{"n_layer": 14, "d_model": 96, "n_head": 3, "n_kv_head": 1, "head_dim": 32, "d_mlp": 384, "vocab_size": 2048, "activation": "swiglu", "norm": "rmsnorm", "norm_place": "pre", "norm_eps": 1e-06, "positions": "rope", "rope_base": 10000.0, "rope_fraction": 1.0, "qk_norm": false, "attn_scale": 0.177, "bias": "qkv", "tie_embeddings": true, "parallel_block": false, "init": "trunc", "init_std_qkv": 0.0567, "init_std_o": 0.0107, "init_std_up": 0.0567, "init_std_down": 0.00536, "optimizer": "soap_variant", "lr": 0.00522, "beta1": 0.95, "beta2": 0.95, "weight_decay": 0.089, "lr_head": 0.0084, "grad_clip": 2.0, "warmup_steps": 200, "schedule": "wsd", "decay_fraction": 1.0, "decay_shape": "linear", "final_lr_fraction": 0.1, "batch_tokens": 32768, "seq_len": 256, "doc_mask": true, "train_tokens": 94390000, "steps": 2881, "dataset": "wikipedia_en"}
Each number is 50 + 10 x the weight over its row's rms, rounded and kept within 0 to 99. Layers, rows and columns count from 0. The size before them is the row's rms in percent of the matrix's.

# layer 4 MLP gate, 384x96, rms 0.141, rows 292-320, columns 0-47
105:51 59 48 77 59 55 42 57 39 50 61 47 38 44 50 47 50 50 37 41 31 27 38 50 44 28 55 52 64 58 41 29 43 63 51 48 53 66 47 54 54 32 50 65 47 62 57 65
094:45 41 52 41 35 52 44 57 54 41 46 54 56 48 68 58 60 59 48 40 60 49 42 40 50 48 39 65 47 60 56 68 57 62 54 40 59 66 38 47 62 44 55 38 53 53 52 55
101:57 59 49 52 48 50 50 38 38 40 37 50 60 53 43 54 61 28 42 51 56 42 43 66 31 57 56 48 57 48 29 41 47 29 50 36 41 52 48 57 43 52 61 41 39 43 69 51
096:50 45 48 52 35 49 38 49 65 47 47 72 45 62 39 34 58 52 56 46 53 45 41 36 52 54 55 48 45 30 62 72 57 40 50 58 62 47 57 38 46 44 61 31 34 45 51 52
095:58 60 53 34 41 54 48 37 33 60 41 35 29 54 48 61 61 40 55 46 55 33 50 39 58 50 46 42 45 32 54 59 55 40 43 40 43 39 58 61 42 58 32 69 69 60 53 44
091:53 29 55 50 36 52 56 58 50 52 54 54 41 62 56 28 54 38 44 55 69 50 39 27 42 46 43 51 43 46 35 54 61 50 65 42 50 67 49 57 41 40 41 49 54 40 50 36
091:56 48 57 68 48 53 48 56 62 56 51 58 47 51 75 67 62 52 49 38 41 54 42 67 49 40 50 32 50 39 71 57 39 43 43 65 60 38 56 59 47 58 66 61 42 53 46 47
094:46 40 47 47 64 37 53 61 42 38 56 56 50 63 55 44 52 42 40 42 42 56 48 48 56 57 53 42 48 51 51 55 45 53 45 38 61 36 43 54 56 71 64 57 38 37 55 67
106:62 56 39 51 63 47 46 56 56 52 72 30 57 41 48 51 42 49 57 65 43 32 67 55 43 53 25 45 52 50 43 59 63 49 38 48 50 71 50 63 54 51 52 63 34 39 33 50
105:50 51 48 56 32 65 57 45 55 56 58 50 62 57 52 35 45 43 68 50 54 59 36 55 44 63 41 64 47 60 50 64 60 54 59 29 53 61 54 47 40 59 33 40 42 37 50 48
102:56 58 36 45 49 50 53 39 55 56 50 48 46 38 45 35 68 47 65 55 64 34 48 47 49 66 52 38 50 30 44 48 30 35 44 43 49 38 45 56 51 54 52 56 44 55 54 55
099:43 53 42 54 58 56 58 32 70 54 53 52 56 52 57 64 42 41 66 56 42 45 61 68 38 58 43 66 44 44 52 47 52 43 45 47 40 57 40 58 50 53 74 51 48 60 38 40
108:47 26 63 43 42 42 59 47 48 49 56 63 47 44 45 70 50 60 53 49 57 46 46 48 49 44 55 55 36 48 65 31 49 62 49 54 47 65 47 34 38 37 37 56 56 61 61 58
096:56 49 62 60 46 68 36 49 54 41 47 53 68 42 61 65 48 55 77 49 41 45 41 38 53 58 40 54 56 59 55 61 60 48 28 56 61 48 61 55 39 40 51 54 61 42 57 54
094:62 44 42 61 55 35 57 43 67 62 58 48 39 65 48 45 52 51 48 43 40 43 75 47 60 62 42 62 43 52 34 64 50 60 36 56 50 38 57 61 55 59 46 48 46 23 32 48
102:50 45 48 43 46 40 52 37 39 31 63 55 40 73 54 55 55 45 71 47 38 46 44 41 38 43 53 45 66 42 45 63 54 54 54 50 51 30 45 50 49 56 61 48 53 29 40 47
108:47 41 60 32 57 41 49 30 53 50 52 37 56 64 42 56 57 53 56 67 56 23 53 63 51 51 62 47 48 45 63 41 74 40 53 48 35 64 35 47 45 40 61 51 52 62 65 45
104:50 23 59 61 44 43 48 36 47 52 36 44 64 47 39 50 51 72 52 43 40 38 52 50 52 51 45 50 67 52 53 52 51 37 56 63 50 50 40 45 58 38 53 46 53 49 42 62
103:65 50 60 65 54 48 57 44 62 48 30 64 39 53 55 40 50 43 45 46 34 43 50 43 55 49 41 69 53 60 69 49 52 38 41 59 50 55 44 47 33 38 38 39 29 42 37 36
111:55 75 54 45 43 61 62 48 35 62 37 43 63 49 50 40 51 35 59 39 54 48 55 46 61 58 47 81 41 54 58 55 45 61 47 47 63 36 45 58 41 61 55 47 59 56 63 46
101:60 50 57 55 48 52 43 65 38 63 53 47 51 44 55 24 41 45 60 54 43 31 37 47 52 21 59 58 37 48 48 52 46 55 47 71 59 74 60 59 44 55 68 40 47 53 45 43
100:55 22 47 47 34 54 42 60 47 51 75 56 56 59 44 56 30 65 47 45 47 40 50 38 74 54 48 53 59 51 80 54 64 63 44 42 58 57 57 60 54 59 44 75 37 51 46 47
101:46 53 63 40 39 43 60 58 41 33 39 49 34 67 39 54 85 46 35 43 42 58 56 40 61 39 51 61 57 53 29 62 49 51 57 55 48 51 47 50 51 48 73 51 47 48 57 49
089:40 49 52 50 39 50 63 45 54 65 49 47 46 45 34 60 43 52 46 49 60 54 31 50 45 57 25 28 50 51 54 32 47 28 58 50 55 52 47 45 38 57 52 33 44 33 39 51
109:42 53 46 49 54 30 49 57 61 55 62 61 45 47 42 43 39 52 49 48 40 39 51 32 70 51 57 54 41 48 70 48 49 70 57 42 42 51 51 49 44 61 45 59 63 45 51 63
111:57 33 48 38 62 51 49 61 35 39 57 43 51 55 69 61 47 56 61 53 30 50 66 32 62 41 63 46 45 34 62 37 44 52 58 57 55 60 52 52 47 58 67 35 27 60 69 36
108:47 57 47 52 53 62 61 50 55 51 52 31 41 52 61 66 36 52 36 37 38 45 52 40 47 38 48 31 41 41 52 48 39 47 49 63 41 34 43 40 65 47 57 44 31 32 49 57
095:49 44 65 37 56 60 67 51 58 27 50 42 50 46 67 72 53 52 63 36 58 59 37 47 46 38 51 65 70 77 37 33 50 47 53 43 69 60 45 42 46 49 56 65 57 40 58 59
098:44 38 48 52 64 52 40 47 43 48 49 40 48 58 49 57 60 54 44 51 39 44 38 40 65 68 40 49 48 46 59 68 53 51 63 45 44 36 58 51 50 41 41 42 50 44 57 52